config.yaml
d_model: 224
head_dim: 64
norm: "layernorm"
bias: "all"
lr_mult_o: 4.0
lr_head: 0.00773
grad_clip: 1.0
warmup_steps: 200
decay_shape: "linear"
batch_tokens: 65536
doc_mask: false
Each number is 128 + 32 x the weight over its row's rms, rounded and kept within 0 to 255. Layers, rows and columns count from 0. Numbers have three digits each. The size before them is the row's rms in percent of the matrix's.

# k: layer 6 attention key, 256x224, rms 0.107, rows 206-220, columns 0-223
# q: layer 6 attention query, 256x224, rms 0.123, rows 207-220, columns 0-223
k206 087:085133060166158089149144173150130144116116107116168157110132135100150131206123094132179141125128099148083100085151171136131103093115128197088063134124201140186087169122119135075104106069137157106138117095164103112137100168156127077132141102104124096184129146122126144138145090132048153106111126125123181145137106092170151139156114186098129181103100101131100166098133155113130148087161143069137126107139120135130062080131135133070106103174154099109174107120169096125145141095106155112166146045099124182161050180135137108089101168085200160173114080099168109173108093118160093171175149152140154109128168141081170057112148156115125149123149183114126077132146164130114064152115
q207 084:142068089134136114189118140168150129131110156086138163136098114114146124167096171153093172108114135121087126155062115138118104085105151153134159157120169141177131136176119121117122150147114091164164096135118134130166094124211152154163090126138100144156087137151173100107075137146102115117098121149153124130091119100187125111104131185088169136120162173071084171127096124120132162076125185109145116107110114120125106126067092119126139131177071104170109107099146130143167122076169159086202186124089117127115131098124130137097121086050147174107155112077082125076199140136120127117170170116152085082072121116119161078126160171118173036100174147097176117163221078180158153144171
k207 095:098196111135164133095147186119143084113110110142158188164119115163110136141102115129152168104142071148085217130114158137175178158126164131125182167153105123083182099142066111062071166217117084084114170046107125114169203052158156101045116102142083111127129162160127112135115041096148149164086101152126103080068139174154154122149113135141139116144155135132152135103080156150166147076144132146127109130114141133115098124143149093136075141125155098115156114108138174133069136140123115126132140201104069078166098124106105099126128111159099150162091158126177146119158160119092088173085106106125092146136122144136155094035138130153125104175124105135122143137118114132121145170133
q208 084:160163165177147106117073122085112136076146150164113130131162084118180165152083105149171135106127103194082120082107081103109068186126135120093157147164144088146079053079144142103111162148106074115112116131163120118116095196127182135149135091109131066119141108185120116202153154182150064081079122139189171135130068137128094080180143214114175099187063137130105157143102140155115132124106110121143113139077095159129152117142114061119106116128088137108143074142083106169124154094098109091139130104101101120106107139191138126120143100094185130135093088145170145096118159195095143114104105116128139132136141128129174099111149116172117219173106140098094099143187149146129142127141
k208 085:126147108110132102136144128126116165144121077047094179171213159094117172140103031141157142154148136108084157070130149130105093127067094151129106156161105121133137105103124064123165130105159161064167110133160168051113142176153163128155091070124131131157155153134095125145086068119168184104156097154080143132107143098108112122111079126149166162087180110110089170148128114097142137086130149176135105137148163109174124094146108105173068130116125148129158122105156105118142147114100145081169195146171117196154084116124147179141119128139083163163115166107140174136169130173135091105057070179111179130123133162090151091150089146134103139117110101103196177173149093113113166187119
q209 085:136094174147056142145077084145139138100177103098156137075187090143124150095080167122115096114127145065125144136183097164125202142149168152124115113092140087124143150117132158145103162137124148151144155149094114147100116201158173156164157156109121113149089151161108124092095139182104126157134127156141148145113157113085208064149109148123126106115094134143152118102094118109078080167208171134155194106141119121165106168053060123099120163141125138132162134076178137130135146123135127069150146174079064125141099146127186103126084111079157142166137154174161147111095079096080162192132129157124125071120111119105137168098122143121148011110158106094133176132084088112127101163138
k209 096:100105162098122110118092209083167120087160133169165080121133104202128034094113149152112087139099148158172157160150112133173204224174177135094172149070106121085149098130085147126100105106127125134122188137068081151097147126202070139116123151087107150103106171123097111148063153157115122147131146135111134099083102130139166127175108149093104141130102100119158154108056148077152070115126154161134153137142070121151169173122148133059118201110132106162179114101122146164093135154117115145169124127100149096127181133175100121105112129179162114155115123100175122126108142084110154138121114079120106163125178143169103107129087090156149100158138136154094191092099133131167069110135
q210 095:082174142095132163124122078105137120119152065124179105168120129133124104185098115131139160085176159149130150137181068156116119139138182168127147108117134157156107072136110105172084164120118160113169140197139115124152146134140079128076149131087130111179061141161133160086161106171073146150145142110156145149108126092159127104129087138121151109076094120129163176087134131127126165086184134183130159102085070127134130141047094190155140097187169137110158163119115173121100185158182153045172142130090168127106141144128149095110050107147125060149156147095170080075112114111101156143097089119110117150113116189149149095166158112094078100124097063100162160122073100192148144140152
k210 108:114131072154136153166136150160105154129074116119148139163180198112108140122148096116174167088203137169119139103153146152162169130136125156114144163130090072132144071124142126130108037162140150164128135138123150086092156099162058113112082125115057126125090114160197088095079107197082074067071137093176152167122111184175161126101092122127127135152143101145140148140099169116133108117109142136118154126170185152118117167212135136091085155108142101104121189108091163112157137154120117069131145103108153096144084175126141130095128113131110141181102159112081082163119168073119104155163113094138112078085135164106112071122179112177177102153153146095172127153115138171159156141052
q211 102:157118118176109110152139130144100116137139172049104149120147154080156184047142126136116040124105085091114152122141191080099147101165128138171084109140159078146112165156115155086109067125140150135135122128130120145086133057083163123143136177087145143161186171127103119134133134132134130110122082145132144156167114126144111116133134125165119116182123109101077090191121178115111151175061151112129081107186163116088139145181108119102138144114096049152148082123136090099109127077126083158116109061146181113107113097175148112166166192091116098155071157140113130147111101144155183158095166113167164125149046174091087144177111153136143078073117166154177126135148188161183122109125
k211 101:145102124160113091131164172107130114137122120064136069152104117047189139112087115122119144124047106154152181139128132086113116163163162146158103139189145194100122124126097161062114099113148172120068155086069135164085145078143143179173106125101179140150082208178128190092092128128108170158089137161129120112125188114123103086154106122072116151102106115175135098138166148099109092165117149127135126166090117142126147208088145091115151121142157107121111127115097153130051141116163088184157144066122143151133155129183138052139071132122138133154139089112113148046146148119146128118117098151080101179117124112082158107194131104081123131137153147171117124083140140156122072168175
q212 095:131128106087140145132098099166100100070137145071134152107208162083141177060130153085151148196155153093170130126079141106191097082197119090132120101111101134118142118053139158153130139160134107143147103128083182142133081064092172176139112158141154134081115140116157183138109099142132116098137156152132112122144137145128122151159145194082137121156086115125170085085155068118188135116113121101106084133045159175100150120201130118164151180117153105097085130129134123119097107125136131085142097131198190126106125124081126102131127068138144141131037170186122152175067106154114143146136138114178161164156130140121106171086167059143159135148137134132122104104072129140102077073135
k212 089:162063146066171128138094098193126129102122138127103159110079141091102129160120107104182090112068117140140112076130085107157139160173152110113083082094090157121129096153090153127141156112146110104137118138100168162165151107141184161096119111144121115084144117145121174163099133109122090135104127185154155165069111133153132105187112165107063128061121080173148084161188139069111153165135106153160116119137111136119181162100140137075174187178139082107102083110155112050062094134121124191217097120121170157111186149174157119174192149141145101120114157126164141107146057136108153120154085138108125185082179109113129155179144109142118136154137135141100142142116124167100140072065
q213 091:168079166124112122120113127109138086077143188208069132179123154146098128153080148165161106113141134126156142108094196104124135087121073116100129129165171134130124161120174118164141086150134114144164090148152149142100118136156105095137157083113168164078128124120212171139089113061172151117161099230155100139118131089124096162117128153097075116157139187110111136164151190195165145132100114123115115165127113138121144118155151141115108181114096164129076132138097125099083101115094149178157063115176088105090167122069093137137146149089139101106101155200094136119148144140132131155124146111131136144152092106085135065104089113156180171097160215140161083059096138091136166092075
k213 102:165128098163128156039173157127140111124127092192060103154136132141111155148104122109119073178085126100123172110140108104104126088143090140100140096148129157120113157142171169156156123117130083119143151137123160115169149157146143100113142081141176108151150152049113180123129139099151159186109050134122133117131229048114125174152111102115114201134173138161119121150050136107154183093138116155084103123133149146122135085126114100149053101148149175143095158179167097126101098124128140167121095093208081152127129113128087161121114095078098106086088169129134167084164106106139105128121112193142177140126171151161122113109072096169126094103118151060138129147150092192062087120115
q214 097:132135186090185150143147160095199134138133113186106134116155139110137084068116107111160120143166196120100202134078202186124140129111128113135140142157128101104078181124206148120102137123157127102125089128129139089121163126141060063152120098109081131126097111133205136120106080114132128090179146126118093096089147123084121139157153111147139151149108177155155102112171069175146116129118068123116133182090135110137118159157108118078115147101089144092114080148106089137191125196146153102162120176170184135154108128119112127090085125147164114099197133136115100192092134137135080136122141109039110142111175104189151122089162140165182152132097120112135087080042096087115152148134
k214 097:129172132123142103123164098128087084156139126198135154128075135160134164162150127123109113137141152099137112151091166187091107135105046155218149096129161125099139160125142133176177180158115114117127115152150112123172161195142130100090132121119115119147123183083152173128135114076121077080184096086106142129172107136109151119119132029130083131140160194165155142096108144139141085138069121086098106089112129117133138159195081151074148088092088128150096189156161038168167091183155088170086148168125104159132085097156081156138159104158100096136149148107134098116111093189149070148083129117098117112094109099193088115089159108126148133095143117088168126114063132120137151127143
q215 094:101110085160136145136126154077120117172135151128086095187194191104126106180135111112152168114113101095128067161100135143134161128133076151179142149098133153092040101093101070068114128124109094132088110134160149127107159080108124147075126128150141146149114168190095132166181162114136122213082117113084162095139115115157166213100126105111089092060076050129132171204100104230105153179137150129137082111194117090149116122073112145087115098148157101150152137175109149116119159139136069126137168114134133157081111187122154127151144144187110144127127104105134102155069135105125156126095092158134134173134120167108169111168113128117133094123151081168117120154148091119134081103130
k215 090:126182157137159182174110141124152036160153149143127157171124101099076128172095107125131157167103128150134165141100139168099119068164103111119113153156124120172104078088103170081127127160072074180124078105119116147143131125088123137182071136127133123155148101141113140120142138173195126188019120176113140147038140108155155130082154146104127150184088134154135121129170131167107127138132141116124121085151139112135093111195160086082178164141116126148098081154129114145108164059115193143156124159164163086120120119109211103157154082149128191166088073155141156160108153146061128107150108101147134113129099123183138101132143167124119187152166109168117106129139166113092101056128
q216 082:121171117137153166113165068116172161090115135075150132092108123100113118159081120193136139128172133111127117130126099166089138107056142030152100158111133146141080089124104148124129097143162203137159074102103101117055179085105203161099088169125147169164108112144125169102115161100122147140120126090132157130146147109103083083110155146105147139088144124091170106205134146154174136111068167106142114192157145143111101106102116105158146155124149148132177133119118088112140202225140127093113111120084110104163127116148161163130080129101088102163150167139184115093111108153147085134061128077189107131081158152138121134143211117124161065130094135193124138145058144133135132152158
k216 092:096106102151101101126145080173089143109107153144112109140114110105120071142162104129095174138134102117176137122188174138085175147136086083184121109170125148144127105145119205139181117130089161114148139116107168124103201158123088130108098123226139114140071152110169161098125201104137161141091130061188092122157139125107166148092139074094146179127104127153131140134128146160169106087110136134175095082095191144172084158188116115158164122144168083106083136145095118104106162195127094109128115133168106129111112091161110108103062132126104198136140100133191157122186156124146137119175143100101102086146093096174125070188148108091149127130129166093150180087048106131170115090150
q217 087:106102142074156126128115103102088135123045107201105100168129099137095149157181145179182132105169109155094131173098098113150114167141145174151113152146141128135129086140116132120097128106143135138182144112157209104116153099089140117111071138143125127160160147158126194159129100152099101172105186117147087186128147121114141149113121162123065106082124141100134084132135146143198124088186161154176060134119110113162150148110115157073126138086148104089120129165059132101109141197145115111144136145134145150101134099121186074059093153149122089110144064137096118150144054125100103155103113092088090143129205155069166139084166131155095075098079140068143137107076092130160129149209
k217 099:115142184093097109192112110146094130162103083171133115092085115082077079164139117157121133084143107209121133151140139072161125203089135159122115179125143109199094135151087149163119163152096086087054109149112144197159159123166111132106126178153115089072154102079159128173081148159151117093067179179136134179072176154114179114164120095099091119111180109170160095140163176167175094119101114058107131134155162142136150130110043110086183100117124118140086104175102125144122113143170079128153120102153165136090125104117115118137109099181118137130136102168126136175133098177117131162113125062114143127183134133162053127141132156138087113109148132117130119107101159129165156136068
q218 111:172114122154134141118079121138101135072093175156102119121150183103136098050096191176115104133156140164139130123081173143166076108174147099162145136142099096121194146057125127137164098117160102115103138118072173147154052156123137098136211099146065127087084122134151112152061117128105113120132129160134127153150100127127169160177129169155110101168139208077129124100109148204192128112138122162131103113129153152155165069193129140182139160042166131058076063133184116132099127148100148126140084163163144128103091140148105149117140112134154140126049157131107172130160137116085106138112158079189142154136145113146128117057099136154133116152098135114121108137132132150080096070133
k218 091:186123110122120084087113100094100188145194109092154164088041146153091102085157125130129039085095101106192097138167099166101087149099147122103123136140110086104102117119117175083140099126151132074179091217086143155139103159149136147146154070122184068138109106103092149169118139134104156104161134173112139160149184082122105119237084129092132120153150074144123103128138128131077075143181102138116071053116099190112141150114161116103117116114161169105111187117156173110171133128137134104167168107150135159122136133123160145127148134156164074142121100120071107109181085171165138118096101128121131149100140136082135120187141122129074169141118180147125103177122129103144134094109
q219 096:168126148165146141160159084183129121120076168138087157141113144107149189156108174108103086125081047151079134116119106076142159151106095130159109112134171131162121109192173173106134110120096154107113083078168151171075201144128188171155112183122152152155186183109080153103104137150128065178101083102165135134137135100070124119094096134145081169159139079131132120151140132075123125122100104163175076155165095127070122140098100110127161157110103113172068096156137099117128108130170141112100077064100131149182126096180142153146119160082130127170146117100145154107077130107090095164086136077172147133162056157086148114153128162174142117130130193136146122167189176157147109144142
k219 097:152121102131075083112164124148089096117056124157119108125116098115156170151101144094126179140139126083098106114182151093096125126106097173129101150135104191107120169130139147125181164105180134124137145074153140116139185138147172137101128105140162155116153196162116127156154113075150209149088115118130082114120150086097132122081168141103106167122118148148104153125178108093143109069173173118121121121085196144148114155111089089206125099158150111145063100156106085104088088103184147124086184077130112117105112110146053051086123182159143159106134143185135187073127109175127121136092089170145112191130149100147141119143054158087108113098106134052148199114148112138153093138121
q220 098:127098063191082089150148105127102147088129147148078116183060162117036085173086133200084085116100096134094121155113104050138087137111164146154133195120177142147105102137137142090072113186125156087117120108113195102082142122117159160126115191107142110129141124097097108164141116086142131135069076174157186126130152120129113113095132065099106127085118122114116166169079168155121096130087129119115115099201133123154127133084122172167172144113139147128159099155091172104102143160153083140155129083149179105168105084192134152093070098069109126152154127076123131119163153128169121166111198130162106118136102163093123132132080138146159082104141139175154130179113136181168125107117
k220 090:130153043118119113021136130101149130082165129146112074135109122148118105167132108092102140120112149165128118158188123080134159112116146087127139181176087110165165169173107173103141105145156112115150141066128166178122138136102120108122082168122167149154074102126157090123112148074081182164097110115178106113167163116169130153120146116037103100155130134133149161108130116166191110069184143146180101045080142112091115137147136125169123132165120146123175134141046146123108094156130147163145108105152127124158091103097130072115090074068108099176150068105117170107184102163135115091158116129125096112169079150159150096186119103143150129163114145092144083112105141206101177101142